config = dict(
    n_layer=8,
    n_head=4,
    n_kv_head=4,
    head_dim=64,
    norm='layernorm',
    bias='none',
    init_mimetic=0.7,
    beta1=0.95,
    beta2=0.98,
    lr_head=0.0105,
    schedule='wsd',
    decay_shape='linear',
)
Each number is 128 + 32 x the weight over its row's rms, rounded and kept within 0 to 255. Layers, rows and columns count from 0. Numbers have three digits each. The size before them is the row's rms in percent of the matrix's.

# layer 3 MLP down (transposed), 1024x256, rms 0.138, rows 771-825, columns 0-127
097:065124087148105116119081157098096104086143087135166125098129113109214071112129157145146114124147139152083133113139081171121085170172146102150182090177118126154086135141087157241146128120067139169095181136149110168131153146170173148150165071139155170156112129123095118119144102108144166152073203117149128164155123154131173137099094145111122143104106141152160101057123074088111133138071
103:088067151121135185134136125111115091079081127101137127163113144104093122090148144135091153122097139149145114084119170156149147146056171141144079081097121179153177149149170104168143121166059101133144114107105194100106113117151175134127133079127078118106092173167098192144153179181138126184097105080140103148109130128155162116105132107064098107107128128130141203103104130174099135168146
100:033119105073091132138176162082109207110138071142094179123099199134060164129099132145139123105120160098117150154125121129160149109149097141159106155116126097120091158177129083119131127141098199116097106142143171094064158140137157168180102103170160114062076131183141147077210128147129114155074106097158093097111168124188115137132097071140146103143141079146174148142179151117118104096100
099:149089165110034150129094115110147130177091155107090160148127114140097164149121096139122146156091093125160172118121132143129135103136089129138142169096160142097120106139116148150121175119126102095133120162174115080164109105127140110087105116180104152164113070076083097106097126074164192132158096162075167130164113128123117162126122094100160139117102101099174158100121124128165154126198
103:138130099107128145087164065104111039118140121070167141095122094097091169127162122177097164111170136093082162145175105047137165146075071077137081167132090103130107132066124073161146137123141115121107161139121198082174121157176085138044080192103152157143111115090152142179086158071114104148127114129167189116134105144103125185112167140159116144124135080146127109189078153106159121191083
105:136163173080130096119197149109153108143122150129118130174116177111076106119155161164157129158195149111185134190157176139157127152100136133108135155096156127148129154116157097154167147133083173095092147123131069149168150167068118149109082128103133106151118138119120138105129094085072145170074090147148172163146145134095116123122092200071195118125131126166128123068102084089184025111172
099:146109122079133147162074101156088099111099125127179122093107192078110168097080170134148132162059061094127173171130163104094145154183133092121186194177090129169127131129109178161149115116116140127088142157134101134106147131178159124179155107161101105155183102110163155138109118136114163085070055121156075164137151122112113099096096131127117127134028128131096095121142154152108162117116
102:161087122147107122094118101049192125140150084114147159166157103180198121158092123091180104114189140095073085145124156139153107096064147163126141189152118164118110164090151098183099165128126112138137150109115170154167128092120107111148128101083095115146198146122143150124193112076145091167175150174106173154132172088079139091147121159156180141179122173129140108139137159159110170149143
098:145102154112101124135131102176134134108072155137132114066122111114039157133125130159131132132135049165170145103116185107094130078076160119089143150137110082122161101142137126088130183212071124129110088133104106110142155136128116167131136121083085186133146130112145189146203107188143079145099111170087069089145212138134120073118119150162171160048152149112119157164141104131139114097106
094:117121112124120151093161120108093127125094070183160169116135173142175076169086122103071175146151167115113098180105106087125167053085127133142178125088113175087132192169117208130136073100105100074144107138139116150150152159078077097159123111127153101099130108123140113138139099104126097083155110121118147107107128116146096148093182141116101141094100175160133082103117129085065160139130
103:183159139063149108162121125153108119135172049156147106095156148120146133136126126139162105135159115124103140154069116082095111103082111145177143106140110128174125108197168119106179123117118188094116172158142132151104096086104145102115177159129125089075117143124166117104171059129080097124107138131144089116154145154158127117178122156071165071085136167111157151108098075080095127155132
102:129161081140177172104166136117071145101151066104136126129154142175138146145141107168136051113045112149196099121124117129117143205123171214188131146134167127151099123134069127207066070048115112126156129150145163054054104134144112125175180127150147156108114139112118129119122145105130144162178160098113127147175140140091097165110118170143126125130097077114122092152107156085152119131122
091:092159163086102143128103143122126100134150084072109093151120078175138106083196132130130132102154150112131149125094118123168172129092130079188161107188100174135079105131151105190116089165133113143049134151132137146169154161126167163161219113080116097169069132158105116158179035121174178132108131097179088147128134091158136165111116137085116163061083133121104124157098065128111110158101
107:102156109162089129094176106173109151113094135138133102141094125077108103134067096115094144092134095178078100059133138115117132132112184106113118102166053173087111112087077129130106112154160174118169133125106096139126110088190161130149109209100099133152094169155124123152150184104132144142122147051111154067143177155132118144115188125179092141154078152129168148159136126117117118190123
108:179130084120178099128144082133092139156126148148139097125146076176115155138145059118143131139163120124084097101154120107143100149076180065145170146114138107149096069116168109089189130147116134120141160125120116084208132110118188175118067113166088116137157185090041162133129116106142080112145090106123129089081075114113154138060125081103168147092139134173139119193095127144104141138117
096:130149168121064142098121088063130161087060173093157116148097041091095096125126164154133119121111127167112122105128148103111120108092160126139145168141156094193139113127152088208135124172142182113142059122090131177154137172113104089194150142102135119104162171094151147142127081087163175155094166162102136176132135136104143099129101139081136128057107128177075088113090137139143154075163
097:134103162134136141145145100088082151100159068117110168147103064152157098129121096107164105109104142098181207174102151106134127133094136120107125072057068073130158098124133170100072143101119132124154146160116088136111181197108168112123109133225178152102123108124118066082183142111176144170144117100114169116130084124096117134080137097104077099120151092139141177161164119122145144149161
101:144086122159063130125156097130094125171116168154134143128119144099167165166146070131162107147084118142104123121131112143128161187140128157213148087135118164103145116074211146102138091101103129062105168141132126110121167163146111127116090152124109160101139087103101124157104141152112170175134117122140106078115097179107134124133118132074050107143082083150122145114087163146127126124104
101:125162114062114129152113148125075130117150083143193108115129123133145132139128122117197153121108133095155158172137105139108132115099108116156105123131115131176100151123149073077134194127048174085134132151136125068167140209163127124149088171171074142111099060099132121160069235157129081073054054096151123155175155118145112114130128122175171123135159168088134168129098112107048109129152
095:127110106156120072119098110101095122061172137121152098167140068114126122157126145085129127114088121083116143124102118097110071130112092185124195179122162120083078149126106094094188111167122151098126103159209077110155063120140095133127176138170164061147168087165112116048091161113084137075129087149148101112093163112173141150125150192141088094136181152157179155128135142120163132083128
099:090098119103123108167101148150140118115136105114141174142120102078193130170096142119128088158083088139092197064124120136169152140134111114100193108112145138146143097124134113191130101111146123133150141114150134152161137112158117066168117099172145070182136138159118114127080061186168095108131142119107070126113148153133130123200144172157132147153114109084204159142141153100117130112080
101:146128131169110153148114164107113144101101138094194172091127092081122154170149164156195067160126142086093147144161094102151169106128136085078193148130100127139136096157155080150116113157159111134120138061073037173092087170085124166099070105170123187143145128140136113106127130114159129149170168155136148109082163124087093116132138144143066158178147167131123175180142092085127093124076
099:134124118144114166068102175101115133040132135133141160156112059139165162109150177163106095114096115151136126124102118151121124118117117093198121149090082130112142109122105095157124107140145080098142104115140136205182122119130112111130136106055171146101211102138185126118151125156163096089158139111109118191125073147182097083091124131174136111100154135111091178132140123141192077150160
106:100124118139154169077126101156145065108094132131117182145147149136070073124150055101111142078158110137152179177118133166174164105119083086166137150169144108069121127171158128068135093101145169073150122148052160178127113105106102215170117078072106107121142077086199158124142144130126139143110122114107130140115142118079132156093123145174113136133197074124082128202153106110157104129129
101:113135091070107122087070186112109124154143115101141157094096076093162108173148109140129136127121188120154104081111164028121125165147157131190098178164169065088104106106158088098131108085155121117115154127098121155121106106123112106126103121123203044154175166131130089111158127133115098157180091165141145121133115143108135106105098144118157087144084091105060170175150115137116131059163
117:115118124122179141217153056084137132102121094110160169148092135136144169193167135134147128157095128122138158142188144157096128170115128163102141119154140102146079141171120128105156144104121129131155135109152098141139144103140131089169101048139133156144126149114178119111160164102194168079118138137175097107091079233076135126112148082093132131128150065183181144110076049148138170103078
096:130121058150108129135127056143172152167162164179122151116139112126154026125124122155098100137149122140137129101098089133119129111135159076130133165159106123171078050100114131118093068127122128047089142108071163147102156082106064090080189108131077111091174140121146087068209120091134157162105076100114165113133172137134123082082142115155121101099134107152116150084152160163153127182084
102:143119199101174093104119123173108157156104161135138088130120180098090030088120131095149148172139134063145113114125144138129137118115171127116094094115192094132157129158091161166125148123142119148074138131124172080107169195093144146101103127131135129123145070144073131109114116130119146109074136101139112189079163178177163107135133117131187102144104157132113136183088086139146067121143
094:132131089151144089103127139144157124129076134157154120201089190130159138092164103065148124101121137154165168164133131077081166113161094145140166122173186129125154153075151051051150073087139145125132126109156136126133175085110234131123114151142158127150137110112140109093142153144169099104097135091125178124150129177168088131081203177088157184157095087165176091162085131035111112115138
099:082114128159126163119124148113158150185155146168230110129158083123205128139137165172197102114145097106046157086127118106129069115127175105153121122102111148130175091111116113099119139122111138140130160128110180128147168101103129147136105106140131143134147174109118136067182118155088131117228091080146145089096163097143166106131106100120110111127120162153054179121084180150113130101115
094:121168090120151185078138147079135122120116133148094061160115177146113136139062130066108069197119161143132151130143137106111123092084126137155125133080129143175098180137127126091138164127126118087164087051117085158133135152138155161138141157113154114127118113129184136116157202101177113146118111106198206147093106093120147131141159131144106158153120129182099059188115128094135156127149
104:157106145065120145105141078167202169166130152091144100154052123131123168055191110161171127163148115061146122149115091129130121143107153106177136153162149094111143169109131106183104119141099147143144051110148119102139137108099053126079104090145160158103134148150135148091153107145101118110086166102107153108123099141086127118077068166161105145145115096147092100156073126067105102126101
104:124160145150152125111087182078094135212127109083053138125128136172134063136174125135135160083134128099126111118155105118142116167164146130121136140084149147144150126125163040100132161141081094052148167161122102124112096145133096206147150131130138077152177146126184141130075118138130082150138126172152127175153135163162183111110093158147148142123061117095150141143081076134226171129156
095:136102123136057105077113071127077109139178147145122154138152115125129147127141115094109114121146154100057087117149101125140069151078212163078177041102107125103181148151113105081176124170144055162063133153125115115109060110094147096098086183101099161117083101136118139101102084136077083102170086109116117174155138105129059167153115128169153181127103144163176166170107122158107116123120
103:166139150152135130126156130146113148079089161153141133097141118156179126121172087094176127154105103167194170042082080146033155120147123171134178146120135080103133156126118123135130121102093081093175102132093067124122149121136151107155117068088092164103076117106121169059133122181119122132183178122153130103126136107126121154123146100182150073136091152129102145116084130152092058055146
106:212136098159092135174128103105127117131111141076067199138105095140199104141115117112056106110160130151134127083111065140130138076105101184127188117116141098167106193095126140120137166139101102075130163172161081172106137164110118092132113173159102096131091145142188129127092119112130142092104098111167103122119097157139191135115107111162167117066151158172084126157143090124081098129157
093:167164130103221121174158060130080120140123145113145109162054109134137059120129099158133076158115085126126135168173160113097149132170089179131135157192211107114172165131160194137111128147073115184114114158195105054108102163109142110119160131097119171147164124162129176153106135085155086120143160148125124122138185102191114144151135100207088130187141151143142146090084068125110206179125
103:128061111179178144138158153134078134173094093152142134170155122115107059120132099101136147079159119093103109130084182108126120109062100165158128081167153126081115103108126169158128114196090108128162189120150145169132077181111170119130101116136124162093178060120132173155123129155106118126157082155127114118137122126155103169144153106101129112134129102184095138160159138136088169131116
105:152134166093139104093153111115121062108103099153114140109177104163115129148090098163139153143132117127144134120107099167181153120149093116114173163164065152099100149149143120122114120075142124155185161104162172106155180180133106148143099118098149190167112140144143114122082163115108075072167155120151124159129168111117137140209095159120160128081145128069102113184102104105082142144143
095:153129109116070142178117118126157176114101089154112103183071134174153161124124118131117159172105126138125172128118109168164094106142084162128108128141132144122070169178140084144092137138123124123153154114173115107156168147110082152182103089148139142115210087098198141108128064134164103156115117103084103153142112096066171070118134131139134141125138110094109065140088109123120135164131
099:161145091166156071105102179129105111082139112129138070172116092084129072096185121155153078118102142138107143124085093068151151058138136125145067097094088111106087163119118073129055117148092152134107077145115126147124167127154145100158107130119150135107134096164148124038155158094091154167104172062152095104057180113107053119151126196135124159163132164191166150062116076094113126132093
101:160116163138129103103127131177110144134119175178120151125098134042108074155102171104101160162083108112132148158138105136122194167134143154105154140164117136093196102150185118123191110142128137135093153159066131142157153139110131167130132124143135121104139102106139160166175157123110158062077110195061128187090116089129225145136127090044155112140095121145130138104178065074168105177112
098:180086160113169150113136126185119102157127154163093085056128102136100127105137164102095147135099151104134170144130147155039177057183177102144127124127144144081132177135131224167150091158094069110149114060085174114102094085212140147111171152124164096110113070161152199120144120120124091121142156124108098114071160136127092164108101181048127148116087166133133101111132099164199130099109
101:107102173171113128109137135115179066154118118034127084161134172128198131197210126073169140066092159128136091162154114145139146126153191131125196179137156168112109107091151099200083112156113178144131124126115118134132130104080163157101154186121120133155170192166114153083094084167103163138091105103103170126166189105130140108177140171100095133092114138092086166115146093077190105103109
101:131147114098110105094169112147061148120101120097136145114125034143127110154071061122151123104145144070168097059128124126120130090154179104112191142203129090120132122151095092181157185181118153059195124115118120170124101190170139080128137139099130148162151112144147144144113120106101155134134151167122101171088181136115107174134168124115171094121163074179128126114169113137132131136134
103:169193109162150163120154125170118140176108077120144146118154146199150164132099118104111166142099097156160112165124134134104131109125117073120119088077120150195119088103098170159106125138147143135172123082082075083151146128157087155151116138121097105083158158134124196162126121137181175146170101175087107123177128120118120133057147076162093104108126142116130067148116172116086172153163
100:140152151094136113149165104136156152060121103122120064126151122163119070110121155116138114135063123112133140120127080144070108063084088090140132114123099124174113125166108122148119167153119132122129074183160094146120156178131172212163099110127156103110131144133136130066088111178193099146181105059126141113142075120150156128127148065220172120148163152113103089163139034124142149115059
103:124112110063115147102126131179087086113144115183120113076130101103087140143132078144199116122171183168128113122202122125099095092137138149106113128149117101151080143100138158139093075159103179146160105153169108085129094139134098185105141139183121086152150109137125183127091132165100116123163176126117038081126158099112097127131088109119143162130118077158097110148152180099068144162047
103:157145167174129158148105106173153144205141149068140079128055114115174131140122092081067105095122197175148156084151110120144126115086115156153058111125146148182169131097145154179107074157159140092119092215107126116149093131097107171158127097186110090110185102106148144142138149055068134113117120136136172149138158140176112133143138127122106199131126083075131156152166122108098110151134
105:170149110150130136068079068134174141131157148118086196066133162098165100095176106111127037174129070103096147108064174126093153154118131181131108114088177057093141133083115173138143147096132172084111141126109157135102025182088187137139149122097140135164093087140136148101114102147079131141132173135144176104168096129047099120100161052129134122122081129180115113174117138118140141127071
092:198117115126147149117140091171091115143118156133134140150166115165103121108153177104135191060151146125170127148120143131080115128098125078106146173117160127164138156073153149137146138154070163096194208118124118129102152143142217144089160124110181116098085139110129093218199083117128080112131137105076164103120113109150153100144134090183138124123103157115125144117164105174192095118205
103:118115107090095130124146091089121107100114127122154131145138130160168152138154098152119116152099118148063137160100094125090082090152057061096170159079124132183125169191126122109139107129165164124117089087129145114131118125178060120079161115120083104151134099092119133093180055135138159137096149115186072108138160086113122136080092165114153165216134160132120068141123138083141153088136
101:073132104120135189126130128145083147127118080108172148128062163148076160134124147145120063094115092123089114114111142128122118145099115125138123170161142139142146189086125175128183133151124097116164172136139125148120183167038122130099081135084121122163116158080120151169132120120140167170130138117179097104188128165136159144100163143125161203122139150124086099096124152151164132057051
104:123187172123155108126098081194109104119098102156126113122175131113077195115146171127153145082112134125113133109110108107077167123177173108188153112105118186172106111107147099140159133093081118060141135130159119133123164084125130119089146150129108112119139164129086189169123074128201123064083104138110126106124157094150152209149159146147153170048062139124122139133098156077114150094140
111:096132181098188156156107178161104107104097136196095166120121083125124063114116123114166117098123122169139142129099086081141117093157140175109070172164092167160136136131114138044104162109103140163123115110104172107121201160133119124168196178149150084129109171187136163074117134112114181128122122098071157136139115121152205129140081099117166100137159138098081089128127213153168143130122
# layer 3 MLP up, 1024x256, rms 0.139, rows 772-825, columns 0-127
102:069103124160057114096090163098170112125096095092152197102142151108155065117151180147105107127151072080091087119125132137152088184119143123116061117113146177170166140140075108194087111098101177108143150168154092157123154149137112177094082135128219130087125184151180156191143060146117190127100116223108087134123110119129112137193113184088121087178109128142096169123176146114107150165169
097:148166110097149141204133146164125058093180093159125155126122092102155169111136139156095131060082101155141093069093141179195174119106113093105086155085158045126132122119139157103128144165190136074122178208115127191199135145123167108105158086100127075122182136097125147138077172121074181137171155111143173089110093131150149089139143119150096098134100205107088080107102172139068095178128
097:124160159159144110129161072116155128156150119139169156103155078068129119134106140104101089138218140120131131089124128110208115096149179131059150176101110127128126091072107053164148120162190089129152115142071091183188142137153107086089139182119133099178130113139139180105096139106129123168142188099187172146130096123111161140157070166108061080097138169172138133104162165142139064095126
100:207087112170148161135130140163161186086140130114157160177104113123147210206148131091092065083160130137123116148154097154138126161118117118184118120132142087157156158121151128113162131116154174076142144125121131133102098095090068089157137122117108109155207173099087140173108127083151148139089182134101147140164092092140106140103145148133166146111129148075135164169148112161088115099120
103:103187082147123138158097151131164130183146114102184116159158131129109119128147151113135142087189120169140129077124183089148099069086149120081184174107168119125123129103140137187091133129059196088151137123098127079166118185152105193082091092117131107075144157094189184132161151135173163165096107074152168175130081116106143134110140154175124097145144128156132077111117168094154108085196
105:110157178126106157164145171168140128157113090099084104202157063163118082136197157126089122118154148128117134133104125096117141127082069194150139140114153144057086111127133120172169084103148103109122081145077159083088090102143107102069105139142177099150169137109065151110081066103145117140127137141116166144101087150116144123153166085151091137094164146094122083198155102125121116104132
101:192069146191076148180129087165090116093178135135122144121128119112172105140074104142099107142114154159159149187163136127171126149162118126138108163110059127118146114164122038120161145128102084163178107138102116083131094111144162101117081174131123114115176165099110061136056089154188126106134092068121148140149160129078074087093086154140039161129145141119127133029149145126174141142103
103:111095101140168177122103116139112121108130134141154133135095135144170080159183119107137133092095170088129125140121114162129045086130174184077160062083140110096104144108117065116099184119128120129110147144139141123071147177158121147110109124140151111157137107069170113140038191106144207132148153075135157179127123130095098106165116109151129128189150134155131163158155148118128145129125
091:132138196133137102153140125085102118084100125140115146177097134086137120061109152135161154117141084145175160105142127167133125140119160147109123166166139134129109101090079073096129117107079098129137161218115119129118138068144202117138140127119092136060078142151192111218083093094097108157084125133131137105133131155094085119176104147130116140094113091159220150108128138147061138130086
101:142092124194139128107147130127092173106120134099140140126098137120179135149099126138131122155070156162079123174164170143136131104099167141169136093160137237114138134130138131185142133119147142092160117193106105192184120117113100120089121092088109110192129130142102119146119172112138135102097151134160140114211067103129157126156132113183175173071126184110117157127151084157129161147135
097:061121165140115126130129121097070131150090145155193147065086143167105120075130115123187112063155121137134090091096102139178145099103098176123136157158171145122153117134169151085089107144154088136098143182118159112112119149149165121161123077156094063199153131101108132144159159133172100129157114124125149155229105130107159123145115164114096108160081146154121106132100181113143144149129
094:072145116129097127127142045127147078099102134131180126145118155175127082138100116161125146060122136166088095127153143161111117076082111161129127109133155154119099166174118153103189148155071151149107122109083088087128141179138118083120100121182191167185126145151112097129094135096138085103082103139119083205145070094158097172126152166211108156153136121104160097165168168167129154143167
109:164123130121141123201130130129106120144189063113160031126118177124080121142140087149116161094121139138151122148145116114137145102189137148100149099118154145166101170169180104081150171113127105132122138119083186172097114154139132122118152128127131144121107168050144125149176088124124057115111132155159152185143088126146145119178107153097153145099079095095163086073101144103113070125173
104:085180153126178058152119183126172118145157192098047079147126095112103114162074182119141118181110076144126142071129143130163099125159076195176118110126144190067088174150101140118115133093142154155135113200162114168169127109110117116131194093121121132133118163173111112128114079160155117120079143149102111196173158100132165101140069118142127119155062130134114164102111112123087133139188
096:090116135102140148081178145152082101200131171128146125149154148102211165089136096195114122119142213100137145093096077114118126107151128092142147122120147098190112170159171106131105116126110125108105140131104156061079099130137136159093111140154093100118150175091130130113162144134123160119123114148097155137139126098142107091156117163144084134110065149083202116175105094131049162133100
097:074134123130078147116178078124107100102068122170115162115211091148155088129115133165093163118102113110157077153183119088132142128183149138120150153146154209182129131127131143120134138129055130101089170115115183137159105116160110143098144087126132147114087109149114152129117109027143084103187140155129106170163148188120107201143130105087133166122079148176147105110099107108168054164145
109:127133132169086132138121117118080101156104116114151145176083031148121121240112109148128172136157167122119153116139113131135183130139054149190148094133146139157180179109123144178136137099113100139081155123177154095118181144113135170142122084105143141057071121105139122127116147151140129084111091128147157134148130129131185097121163153163151151086211126127156124131140126143072145134144
100:109113078139104119181119129091121131109139157124128150115135134097166114129128139079068096116082156129153100124122097159186155138162143102118136110171135154131139089106121122089152104085110084148130160143049118112095149147104181123101171122155125164149126137097118170104150084094091135149138139092072117038110111124109155145133149145126082131090147159135143067134204104143164158146120
100:118143130097149187081109086144172117123131145091128099085134095141183132151150131113147104105133108153116092097117073123064124103138176069141101159109058134112157054167109127140090192134107091150153163151067196094138117092120197160145133116131102180130130147148143182169098116131160108160078166142123115113167090191138090094109116102109070215133137147152129151082086118110094138115125
097:126128110144138139104209111130161085167141104124154136143185094094119193163109151130086129081130102100119029075088177192151108113092126090206181161127157095151150150163126143142090110107095128105160075193111109160114176137162151145129152106105176164103146123079126150132134125121095146191201111132111086156120035088107168118132121158096224147074095080130070179112142146141155099150131
101:169113113120128135068095109167174116111197059136167120070106078109124176108132147162158066134163100088126156116102108086136119108058127157172122126094156092170163142152096096117112169085115145159115134142147182125156127150080167116136135141147178137117083130178143142137082099166126122133127109124152135091082085115098122171158134125122085140155147140135174138094094171102126124150140
094:104127107130156131214107057122136097106169131104160105060153082095126137156161103135116147133141101091142096160139093144177162108123123111104149035169129126120120140152090156147114125141126067116115172139152095148095058141102134105164083152155187061107163166126133149155128133102174186155114137140144167121127151119147087154158184093130126140155162122141086097120086120113118068114097
102:125117127200157142129099121086127157160108075134067080129127146148112049129130123053136104072098150121076173059106153113163112144116144093152132102112075108084135139112096110129121109083118179139073127106132156081084166156141108146182159147082100136150132107136117207137231114118139101117088143180139133119109139117109146164074131154138137155163107118064134165114147089144094109127134
092:192113093140156109115148104141131163122126059155087071136119154185141103111136109135147228083194084049107098180145106124106123133126171164121106120125055100106126054167120110116148115145128089162128135105146072100137157154143126113113160103139111127109115153143145164151076123084166111151110127233109155120168084145122156138132087151133176095120170125119165084123177126197146118183126
109:128149216153201111160014052175098137171159114134107171124141145115158087124116137108183175126139153122107087138078058145149143109113160159196166150142091049085102122175087136153087126080069164099064150095152101143178115160139077115137143133155123135097130147133132102155149107156115121114181159132085147083114120097121088134171112108100147097118105209178119188133109133072095126129106
090:120132140116111080117171160155123146084152119138089183099167140128092161113141103120164145069121144109118135117131101093104136158090187145169130135080063138193089167101118124105114100107143139152157145151165108077154091104116148099123167164119165150184095116146127094169112141124153082147049098139135145121163124131101096142120083146184186157164149159130158110141138104132094132151100
102:140143089125107213066143145083173207100156148127129143104152109123160131209072174093146140101154094138128103146146170186159127141162065159159168118084105090162089190079132104183084098196134120059129102168118152143171103122163153123132171079122091131110169140126186136126132082084092108170107130099137144058107085097064121133119131116148125174151143121123122092098119141098160140119103
097:139131188073144138177133103124103087141135124108133129129175138132157175176088097160125165149191144107156073094131128183142077085036098111082059118106144154162119172102135078157139145147115080139123112158073087084123128104159136130123195178129158165161076118104127130076124113124131188121145177118172101159136112149065164140103117125148043087089111149072061179085118151189164110093133
100:118123139159118133158173145087101129176132149142123136178151116119091116080165097144124188171128204176088148094145140149152048178111095149092119110104111159207127128179125157106164105094225075127117153112105087131112150115127183067148120209139194108091131116163092139146130207114070140118092123144124176164094123109130098165140150101137175120146163137096115113111098086116108118150144
095:124077100138136127115080173099110100146082126118158091094120080129155086101111101149171121181107122131105154045105158082102145157137091094131123117153123127167085038089111150129120174088143101186175144201145078165071172098170107174133148119137140169111080126138155081131090151143142117110123142165107110158153155123110181106136125061123143063079136111093104124128142156126139158121117
100:040134118132131170114171125173100101141181162142139123109128133148108175119157084122129099179126142119092110100168149084153173141145074156128108153092114088097120092162107179133119151150126105151157181164112142169162078108190122147133183165130135183148096107140106114126185112176137080158129125100114193074136076157115121154154157142130120182102109011090148188133191162147068140129091
104:110147104117086059112138141169148140106155105172214107094156158174130179132106160129089143139080126185107073146140225142118119145100166127156162104109145097119148141152144098179070127070134166172140096109178164060181159133150113070148081068173138191154149118124111118132171130089157163150086156122159107149067169129075090157133131127149098085172110137141104108105150125113127097100133
094:122172066126177106165143165132182099113086150113070118115137119133140139115152130182108070113116150109168177148099160166164111167159130099199122129110135125124099137132137121176153131128164131086112108147119140130153162177137070137113083091100111116123038148104141149111116119112150143100149109126152140108136097151157127082153111120090129101205108140123146079098122119165118138203172
099:096160114128164098102166138093129153065098112073130162147156108143123181129171081114164180125173105091094127075131193185140183156136172177113066082158190113167166165083087151137145115176141129151111101111118088114081127102141138179112155192116113132140108114152160119085122152114182106117093090079107146120168143079162114123102085119109062115149124171162120138166141152193112110162099
106:145118151069106195104139169121136166162152132133159122128101132146112113122108143151126128157113119159120128051126189077068104133089162127160082113129123189162146159151117136102101118113143143068153125126183206077092085136163100111109153124049136192141181102118160152150050120122111150149172065101126068149192107110120144147085078086093103178082082074072113140109130184085158106159092
096:135164145129089167155088193117128107125151104111102102057147183117137135146102137134145173119126142101190171116144125173148076119074136137119120170098136161142158159085161089140142131161175126126106165131125137136115132135123129165131160096098115112067121111087085086120105093148105166143109114087125118032091071130123169110120114094135163085178136125144110172125133147125123178110138
104:130106118197175079143086093191220100116148127109113133161150121117135132065119120172130184141098104129134060119157103141125129115153109135104124079123106129119118202153160090089200148134136108090108099091194108140100125057139155104128116126165196045104116115189089106123171171148143114103105131090066150136110141099090096106137157183111135094121157165068141132154086161080109170113116
108:182150064160118123084148060148148141111084121193132080109175073102139090179137154155157103161148140194080140093165124094146138126097093133153105101091110145094173155120189145090146078166090147131181200111091143129138154143133212117099107151127141197135150136144151084122144162171150149067159109071131152049150114137124117101177129172110128148113145197135061148077157145131140097134125
098:130131208109132084123117171137166127127122103160130159114121093131146085068138098099125118128125161100077151100159115112123145110097125097131135135172029163089183139158094129097131177154058142094163114160104145107078149137148181095117115156083159153188146100111110110157119144158147123129074105125140087119116165134132047153124146143139096179109184085136127106147071173149104123082120
098:118123125119175155069124190072164121137062173050065120152101156138158170148046148149105163114115127096119176139097141187160068125121132050126164151087125132184109161098151117109189103139140135146119173128127137100166074143115111094096206168136099122147081132113123100170116121107161141143105118095115157178100104114127125165150144103110158111109084107137105083129064142139148080091152
092:070142161104169130127092086172155099118110131106137122217110122188143142111132162135107135120134121090113138116087128148119104106146139129089108172145100121062093108134101122150105074161157129161096091094173143120122123133148127118157153104138102107105094113164134176095064113088174089151143191073109165124143122213161126138067112193132098155141059134132126154119143225122141105204091
088:124120129107121051123169138073103174098159062114170128137082099175114118107118105110159085101150138124165166111145135170160118138130130098122124080146129079152176068094072142103163180069132124132180175108123089156133184054133132090154075142192165070127127147106109123122084118110136177144096151145179177149130169148070113178133150095150159127151132159120119098165097161058125106149137
097:150109110077096118157101145093081110101173120154105168149136073142157075101099116153118087106106125115155161109097127172131125046180106123104067127148112132128138097138111131100199182116115130102162177104171117127167119145163106120080148126087116104157034118134103139095134137135125100082145168077123111132099123122101132145097114111165176097204134173137158132151158182147116157169086
104:102096102076168059149098167092155131080122149095099081162144095124075164116131150107153126098148124115076104124054163182166155161078178110122104177092180168134186129077202145087135138219136060127122118122070179108090183151154121109119153155129095136086100130134099104123150121133148046138090108144159142091145122114137158123166172113110099137176160125167120113110118137096145183066132
103:108107116165169107096064132090161184151095191090122131135156108028166141195107101115182099200153175069193107109109126128114118127129156088134108111116163134151104191159089158139159143153148123122119176104201111150122110146112169166140157168107165182137144153131119114140144095128110129156088142086101156143071145094108099128125098133116108079126058127112131121115075117110098134105142
100:150108129151150114108104127169156120156123193125113135105137129111157181141117158123095151109118177166116141159148175106134079104090146130060150110100088093118090183102133135136168128073160079078105113103134115111087124128089148097114095159130119140117093171127152084187161157137103088147136159083124133165128128185123078156132135195185102124151151112097128117170142138149163155164150
110:162115103142132081152124121046122089118200135172104102121132112120093140179114110096165139126130122114139094108174122186107072157123116146120122101147074164092098175110194114202182102091145061130139080163127177107096081138083124118128135141118136113108115109097089116118153155170097116150062134176110190162134172126203079145142187192123138142167157078140175112109079112066150156139098
095:144158094160149156143111152145082091130175093160084111082191103173106096120102185160114155180127122063117121086151170167157126105090135111072083160091100163130114172086137128121136137135132115127115117190136138100104159078109079087105101132127097140062106147132103085149129077130143134155116102145120156087143076186075167155143128163135174096107176169158152147106115059093115143137100
100:122124151128146084161167101180110124170127140141065168074177111125199134108089128129171140099080102169088122130113142143116140106132109206130171039109145155149114131154136111078168112155112148140113151083126182149083090041092211195107121125141156120133105131131103080102095141131151128123138105113136108104143163083153117150107115155183159091140130112147119162107096111120167129145115
096:127086147168167113167086120166155148114130134115132133099160156082141039170120088090123137129131070104139097146118078103173156178209087119109153164113136165163096104117102098126128126107147155145147106125139101136139161093162093048129124123133049092115121139069123107156109138138141095149134098202169136162148106132113104151129137099070123117216194165185140155094136138119103136175123
112:156091178109110158142109139123094182148087136129119146125126114142169156119152098156151157081051100138093135202175162105120111132132117152096075096095100131109104155151146096121148141154131116142137075126112202167166129110094124158136144102188074139154207167104115115146133124125166116120166072155088197064076110171148111114121117163111090095114191064166145132073161070219076104182126
096:147104129098150136100096110155145077131098165136118118119109086096124115144114089131087091142187216142126156095175192215101069131110095153169131149126175163106101103177138140168125166106122195172120174178165135136136130110128204098130136138186176131144143114136173137126126105143124131129044153085131135161131165175113062102104163109095084113118121107122160151168076140155095116126174
100:175118109165142156151093118152107074089126095132087144134126171122114116107132129129118109168127072199097113133141208145171121133087153139142100116107157185118118134174050141080100116187054102154159110165196142091179134086073131110122116187080172169164171128129158135110164073203133123173107104128137134118090115133073136142146085097097141141107151179130127155110183110174099125135121
113:168104105220124090125107099079095095136104143161094107213170102132174153154137092115084105081130157143102179096153137154142144151086084169151165183127115106079112094191159151096155146098153118136123118181098124152141153092121084112160116106138071149137077111143137112114110082122147154124101100156120174166080159121126168105132146145145122109145142151135129097155114130156123086125071